config.toml
n_layer = 16
d_model = 192
n_head = 6
n_kv_head = 6
head_dim = 32
d_mlp = 512
vocab_size = 16384
activation = "geglu"
norm = "rmsnorm"
norm_place = "pre"
norm_eps = 1e-06
positions = "rope"
rope_base = 20800.0
rope_fraction = 1.0
qk_norm = false
attn_scale = 0.177
bias = "none"
tie_embeddings = true
parallel_block = false
init = "normal"
init_std_qkv = 0.0318
init_std_o = 0.0
init_std_up = 0.0318
init_std_down = 0.0
optimizer = "adamw"
lr = 0.00125
beta1 = 0.95
beta2 = 0.99
weight_decay = 0.0
lr_head = 0.00952
warmup_steps = 320
schedule = "wsd"
decay_fraction = 0.713
decay_shape = "linear"
final_lr_fraction = 0.0
batch_tokens = 32768
seq_len = 1024
doc_mask = true
train_tokens = 469600000
steps = 14332
dataset = "wikipedia_en"
Each number is 500 + 40 x the weight over the matrix's rms, rounded and kept within 0 to 999. Layers, rows and columns count from 0. Numbers have three digits each.

# layer 5 MLP down, 192x512, rms 0.0982, rows 0-99, columns 448-511
530504539511536485464459481500495507458478522460490477468540567501534557519559462475462473507470523485486532494558468484500538521532494464508499470552454420542411438547490525518442494435477472
457417502483479499592478529488531468492444533565477543424472549502481543449488507401552529495478502450531525504562441502550460460471501462524447472490473473527539504498544552522427477533530516
536551486486455614406439472434515518558456443550464521512619476476475507421435581556519545429531496437447490470521506530474530517519434565541504534512361478453440453504465482505481482516496475
534486511483502464489538494493476578517536524530510515510553508541448551426472481527469458505497483454405541470467473576516532533507515543445407469586556480467515423502453473504523507486551483
484518437498490437446476481499525449515487562563478518477447523481484470550516453544533467516516537379469558513517579573539498542508471467515467461461551527494553519460505525545518437510452490
472559454516434562380558422486455514510542536399436536461501522475457435593517535524449449498528510535493504511454525419472499452477539494500498490511431520498532525441418511575534533477418511
430604547526499431504538529465431471520484474476465535476522474425479610421507457450546470515427563528521531527555605504436456509437536453493546470461537450544505533483512538524459475495487505
506416493484491518461469546510447461483492546500506484499459451483504488498536437505458506449486473471517558470530431481540526487473455533519489494443456486527495535544534420488500554424470478
491557506545559510471517455515436463502453414523558519518543498542517500483518473455510470459605513535454508483576476550535481418560511465371520507569472512486412507563476523508494521553439556
496520482471506435452512528457520423459460530570551461539499499518556492449455520437522535539490500551481464509606517514468505493547443551487482480435553518493480503484516510405499505560533505
487495489495509496466540492505466471467532515538447492486499497453467478462545526501486473479511442507497447462502536441505538557511573493547438423455545573470514516480551550450454529456501470
516558475461470540466463444557476547554502518486515472484464505541527436403436558520592518510482423545439506520639497498627475502462591537599437449420480517519514479442399572447564536451487532
509503532504482514453468481527454528455572538482505505521542458547559440478504545489503499502507506474443471474436539476536434517500520529583526573490482454528515530422559482457461521442480473
474540470476440491586425483509507397509474438519531520504461550607444481461535544496517499504509506438496528546455521472501490559502506483462465561549502512419523538533490573423545530550511531
530479434503508546455567505474519501593471420471579467549486425378485464497412468567485509465470510612505541577538478517439501567516564467603567486503429535448503526488465497496532445555513529
500489492523506513510520505438500419511559460525484478538464478481485434529503491518620449551475500491426474462497467447555397462463512543493499514554546506458470531520463460504476504509509561
515512531396529553465503488471509494538501455507477563516522531533456526551475506449509492505574528452425467479502510544485474563489511400509502550485502546512500489447505461449486482519547511
544464527457458549614510501421472573491483473548450496500467496550554560439486483463492512501539453535461530491431470535482541579469483539433462553536429531510512420533541475470396513584479513
495475407514478495540428454505426487498504496513530518526404482524511540364508521432506538449498494517428505476489519540534477470547537467522455608483587492526455495514500525485563544537549456
480528494495497536507494503496466496480519483491513549489457501466569481487461508513464507516519509534511531475548448516496521433528530515486500520425478489528509460482490547503523476481459458
505501538517539529467525492480484377519533503577473458498494498412460475454535524523520520466527508538443611541524495473554501523491509488528517536512495494521527506490548518520442459471515516
518456487461509511477439449495575509516543540497473500410476496487545493472540436551527471510540505524497527447494462560452557467553637524509497500474528467460502487501507467483481507504464498
518454496482462499530566524485516504561477527498591453497502494493489469508459443482469493478502518465491476587500535467496531495446544474523461489472520505548503506526506431402535486461431461
534501512512474407539489562453471601507497447517490516462549454534473453503518485482499502555596450499442520506469532598513492475451491461579537487462530478427499500484532528494453483497532491
554545455465500492462565485472444474571445524510503515547516554472483551521458429444479439515498477562484490462456517498501478477477508521494439547519495450563577511507543476497449457440494503
499552494449475435512469477509540466482419510462486513527545480475449527522527568516518489552468466563533522516467512515485477495550432605486458485542552569446515411461505497418476424468454504
563581438457485446502484478508477570502492471379454451573410557491479458465529456521454457460490512575473490463458524505540548480459494433465514526525504465449521491473522521486455560469469481
421482563486500415566529473490518460496505458443453523482519526502465455506517517558510501444586440526484501451483533489543439469494525463546485532471482467509433411478444474471533553429465494
461513484560518477473500475508491530568493512480506452445513499503508491506458440513532511523461484464479570447481471473510487508518506507515521533538431495488521486425515526536526516532423498
483508550460510544463499486512491524538498480449483493508500510524469553504489575514487434475489483493479439533482485477568508462515464512459506547497540517472439509538474467521471437528487519
460427494473465535517465497545469550499509512518504481469482497476479446483529471537491547426483514477527466422470527514413512594513550510492516520407506465460510482497494461475558500551534488
429469534462488524454469520475527506547552466627527494531553394538515538576552486540489543434517408559546526498437508476467476562536561510476542516519463502545511512515466563508413447535418537
481522523498532511516473591531531453534539395455460468501488469523480482419485555500530514477542434492454479507523486511490574462450525498463438541560486503492482478519524469516493447533402476
549521507455513512506532510476548513456546496516527471457449502501473432520493447475520518515484524499511538478520551502488493487438500537460423508491531450544565395450508514466455602449523507
524530558432455537479499496534555520557572477432488502491491543497468541513486489571554419487503470472523514617455474486493558446504535538521544540511527468516455509510515460421455476482496517
518537529499559496529489422526476553579454429433594524495496470595524512457500567536524540567462538537418465524466467425542449486490489492476519498499391496504499500473480434516459459535546500
564483517423561497517540553460488501485369514550445473481610453549575543470578486480496483484524565477408529489489478525541484546503530509440446518554459528574457508530551562489449499569588543
426519476464566548472547516487418490482513464501468518493576512434526494585515432513477442474491504464498500517533487460547443483467422487507460551525484527453535476460521521481471553512493474
526488454544462536481454491546489452440517456458537533561492482515507504466472477498531566510530481546472486486512424547475473533523475553486540511488541524508491549535577578532472424495482502
494499458494512520556494505517482562470513548523557453527488442560523492462603508512507530421508521584539490605508554515489507551491543463447491467518526456431515526502482531463498436505476463
488518464520470530526530476544512548467530480482481479527535537421527497523464488565524477479472472446498504447482469534494535477532488515527471498484498502503487452466449531539510447434508486
456512503582492471590480514414479560517444580499517492469408472407529510442546484520562562504498601405509476505510444523519505527511474492441590454588482500510498434519471470544561430418470523
507490537438471510531494531591469449503512508513530498541533515611510535500541519545468426488532487540463528481467455576533504518461521485518468546549537548481392430480536430501547484435485562
488473519477551516561531511519466466483496468495489507527513465543472428481443473467475484497544550462463612441508501514546502456503542539546460498504521503479473485432441430427520556538444501
521555525535536505493484548497526578455428509495544528469516435533475529509460533472543503492541489609533521492547565469540462503503537451457514486511493475488543492569525435421552497525531515
501481518477477585474571534550516534467561488537501506504593555530479535518487502437505475507521516511512482521533509538525452472454498540444476524520604531582494513532444484523507462489474486
498472464503376496519503479505531503442489520567450508555466487526537517489539525498422516513542469526574484466504402447441541469469509472478555532502451473542440538511413455470446410414522466
473534541508481483404535512450504542549372521413526521508613489449495561488462424518493400486486485503521522452522482406474490497526449455506554516503464530480465524550453541503482525480450572
483461490559536516520438501520498464441447481479437500457545475469465536497495514442542466631464483549522449510552459497457476432567505524473509470549512475465541431470480534430521501564529472
541493527527518508541619499563507497519468559514502516406477546552524436505564483483469567569527543500511513468516496473484493463495449472474538541466550524522525512570493525582471511534461504
553527501465573460508384488462534484434594499530477515604547509440490460454473469490502477502452472558503516458486606580480427501499482548517513499541398491522565572545434628572559507511496480
486528545443475521520565546522480481558427546559490488561458450545543544437597537502519531469531501419419521560502522464494518504448525467537488472466407523488494438514461476442553422537463529
478483457441478510487465523498440522514468517527504520546537471489554558493507511485544531532501496486497613519571573528447494543506520482486474476538506499546390489502517470447497505518536546
556500530485509556469506533500452451464476459409488552480452451531560476527492447547521556495528484507528456498558442520491568467556476517509481564499434465442528520631532584555609490505531475
515441503519477505470465500440457540491459531534504491521523464454540538508467448459598491528470453531490460513506466469546487536481453530503460489556445474536628439531489557569531559492511491
506502500582458487519475542543518419499434472536484511503539528458489484523478435452542492538592471466540515569475466486563542452452451503429415493455490485513450564494490524463495491527440544
534426576486442529556467413576571497504482462510512494502535533515439486513515574503421549462529504460445513525528513518605509464495584539491509483528572511519579566474450455502526468487556425
549445468454486485479465511491530472465407520488456470474500435437517534487563540443516477505522540565506476486545416513468475504527486491509543516463562477425460459471566510516504520458536532
548453488481521450511454517566392596488474491551510485482534465515500539466485458546553453552535452561457442504495515517532542507474456503505500463495456560531538431454560524472475535489567489
554443463461445567440490529570494484497542535532506536542524518566476519515618428479490469421526450537431481424467541468512488561430511529406520503505524540465566489496475489503499522451513464
526481480493513485522508498542441482578508480497499558551440540481516507452449478514419462511504466477525511466430526492565524458549519515464505507477470521497504473542516453489486555513520493
523501442494498533442494524537484420505584495525544535495536446490531515580562466527468466552464514579487605514494501520509476527518507504475491515474419532520493445450543512484513486507439470
522546528491506541434485510486473492431492489448512514488464534470572502451422475510453526459483478474514500453545570494474422472470480469571457495514520476448611452500518443461562479574519526
516523486436550516549556461444551428515538506546507535549526455442459470462456492542475444544473503541414518458511465443507539497420608533495431519552518517444494533506425446548513493577511525
396502517430468524454487478497499569540487514542504496490444532498440478504458490518553526523465458484470497530452562385489437513493558522567562449496542480509464504464572541493512468535509480
504461483483529542506498483496470475532556483481503455483516540528450472579506489515518444509542560524472494481562480506505530432533473480529526523475492479528490501429550519528512576568492475
517459467528517490484475563429427531472540559484514500496506468464490494515534507482504519489490470494544514519462483481595558504574500486442453523482626524506469550468487533558429525621539442
444468467487444476502551484552441529490509506498542476487468509528410496458572509478446466490540525486505545431473461449569576492496522507548499530577590587524490426511495546487550533526499487
480499488471561484494474506451572506508467486473577530491473500478514525527497525577450476518465592449518500502484445491496508483475468493416480500463451524479430421548487527569540519528479573
506539452566508530527464504491506555500418521508455519466539502506544564531476439552540514503503442559498509484491486526459452470552405579494436532492486521476517548509493517540474534491541469
504495495548552458536521490474499484450531468484500475457417571543512535490557554515498522565521548618523487517480479546494506470529497466468539543493567603438488553426501515488453520524526532
536482565469541511494533537509533504461463506506435442485484547531566472515495508457517464447468447472562553436555472484570425497498498461472441441523492498540449479451498494468603501516454495
481477467483484572480533511517563453544543528466528579472494504474434529492501486561534521476583440458510551503562511429469514467500496508542530546509520542496543425523515524473464501477526548
539460533504545482506424476459526506488490568459501498556567494600483565498465495430534521473476508523546486455487508485477496580477487463528506565499485573483501422525462519508489401544526549
494558449493478582570520533476526512555461499460548586501471557501547502474489424557456486476550572462508490564491454499506478484563491436496521559485578579471569510513481450498516494529490544
498486484518501460444435463459519487527515538413479521492520441489540416507516574474499466493537466449444503440488454520407521497525517513512518483526475547462510450464536535527529466418567516
501542449499519509514562556556442506531444430464536488464466501497517510501493497410514480476456597501491511511440521518500446488503518427510468508474529484515520495529532400482492526575451527
452551524478460511579503455462491521533499521530555512481505505457490550458479564468547550467453536493528455521505526466559438547550514495461495474502468442494434482537460487506507505578562582
507535560551450460516482561504508533463485499509457497512457499489432541477504428526501502507439513530509502509525484528491510510554508500539499519460440507488523486542476505407457408436499479
537444475493559469507475558609488559528498539452472381530487551499541535495437578495512515521546558461522565512462536477609450528490499498512578590531545462537473471595430471510524485428527552
501490483500512569458548511495482463522459523481385503532482497533562480535482564429464557582421514552418475482445485513382491483545478438522480541416477520566416479525531549507446531551550445
550470456452554480521499500502527502521518510563485505526422525560495520445430450495439525508484527548503498513512567508474493568450479554508477468534485520490543463513492533497465474533494490
460486521425550512454491505475491497545500431423476503530508470512489499488481485577476442463548498471597475505490546468557465500480530507474423512435528463473466511479464580473559507468515460
494501525415455551424489544494493490467512491452456504501514463448570467461528509459457494435452463495480492419502549506446480513505466427519482470435486496486447497536541460374498509489504517
481482513524451476462514512479568552479496512544480460555528546458426569456462583521558511454503461499470541516507452536469523535568515477500459599474581452528495548546473484568550475489483512
563619381526497549559535403524591461369437548484556361639421342456602548453516435468602598476523436505434397589592511541368457448497545582439419518409594353554447459392419502590514356452491358
576465525509474569573488478523503580526531376463531602500468447515481490575461450421486527436485503474485457478495559537490467512529555406534582528473528517516431485499508498523442508444564545
550455488518596513458465564498474494460492528493552530519592581548543499421509484452529538525573560456489486538464518534526538499527478434503467523465460545517410486486483566514584479547502519
507467499546542462442523503513450514483541520466450497500503514445456555489422513482572449500465528593435535522511503536536537519493453499458556543415480488490486496442515514512483519473543501
506462467460534487490510488469504449505491544455520473559537536409491549444510487529518567501581555480429492572480517478477485525485461566490492471485452465526495426452457465435478568521480499
531489525467587513426470483441506509513516456478510501512516557512512466458546435513494497551541491447500558516469499476553482514446546458495512490490445524500474500495485458460539503414477509
475489480501529499459502487546452479494448549445478504467561478528603501514484473462521512483470552507484511522471505457621502532510518439450502493499486487518506435542500531449489465448558461
467474538518548547519599526522497501550489518463469451465523497446466508531484513539545477483494494499554463471492481492517476486424533469497490488507564534423499544536534495554503493575450505
481494448506520459530570515477502516456531502535539529457490519535538501448493512547503504491492460419472550524442560484441499597468470445547536406515486501477407529487495494487543510444441514
479540492456426465478484564541516509479586584491443508521488533567502404522501459445530455486543522475543568524516588446502519547459459503546519518533425480446438613462452412503532467507496511
426553473502554473517483560520530539477510485482503526573511542404449420476561501466547440553521543505482564542570528492518549553513454518529460534528610521468439551488480561525482559519468496
514517553475552520517507547479475542538527487518571514500503509490487499555558502564476483446495542474505439456517478509446523553478525513510527519455480455476489522478451488473443509479507469
587420474635411530508519628673405464388382440598553421575473436478576617487404531533500589467355418451501562463539519453518549438468524529399527559489508516582529498461427488550554501486454476
490549529568496522513543506507547495570491544495518583430534498555492515554573442483490458522481545547465454497454546546495462578566560449522469487525514493581428518472530499501492511506456519
463513585533433469463551509479468492500477442482501546546520534498500482516448468522475486502539503482480539490481461524473462450565494568477562551560462476482433538544486505505569533544501539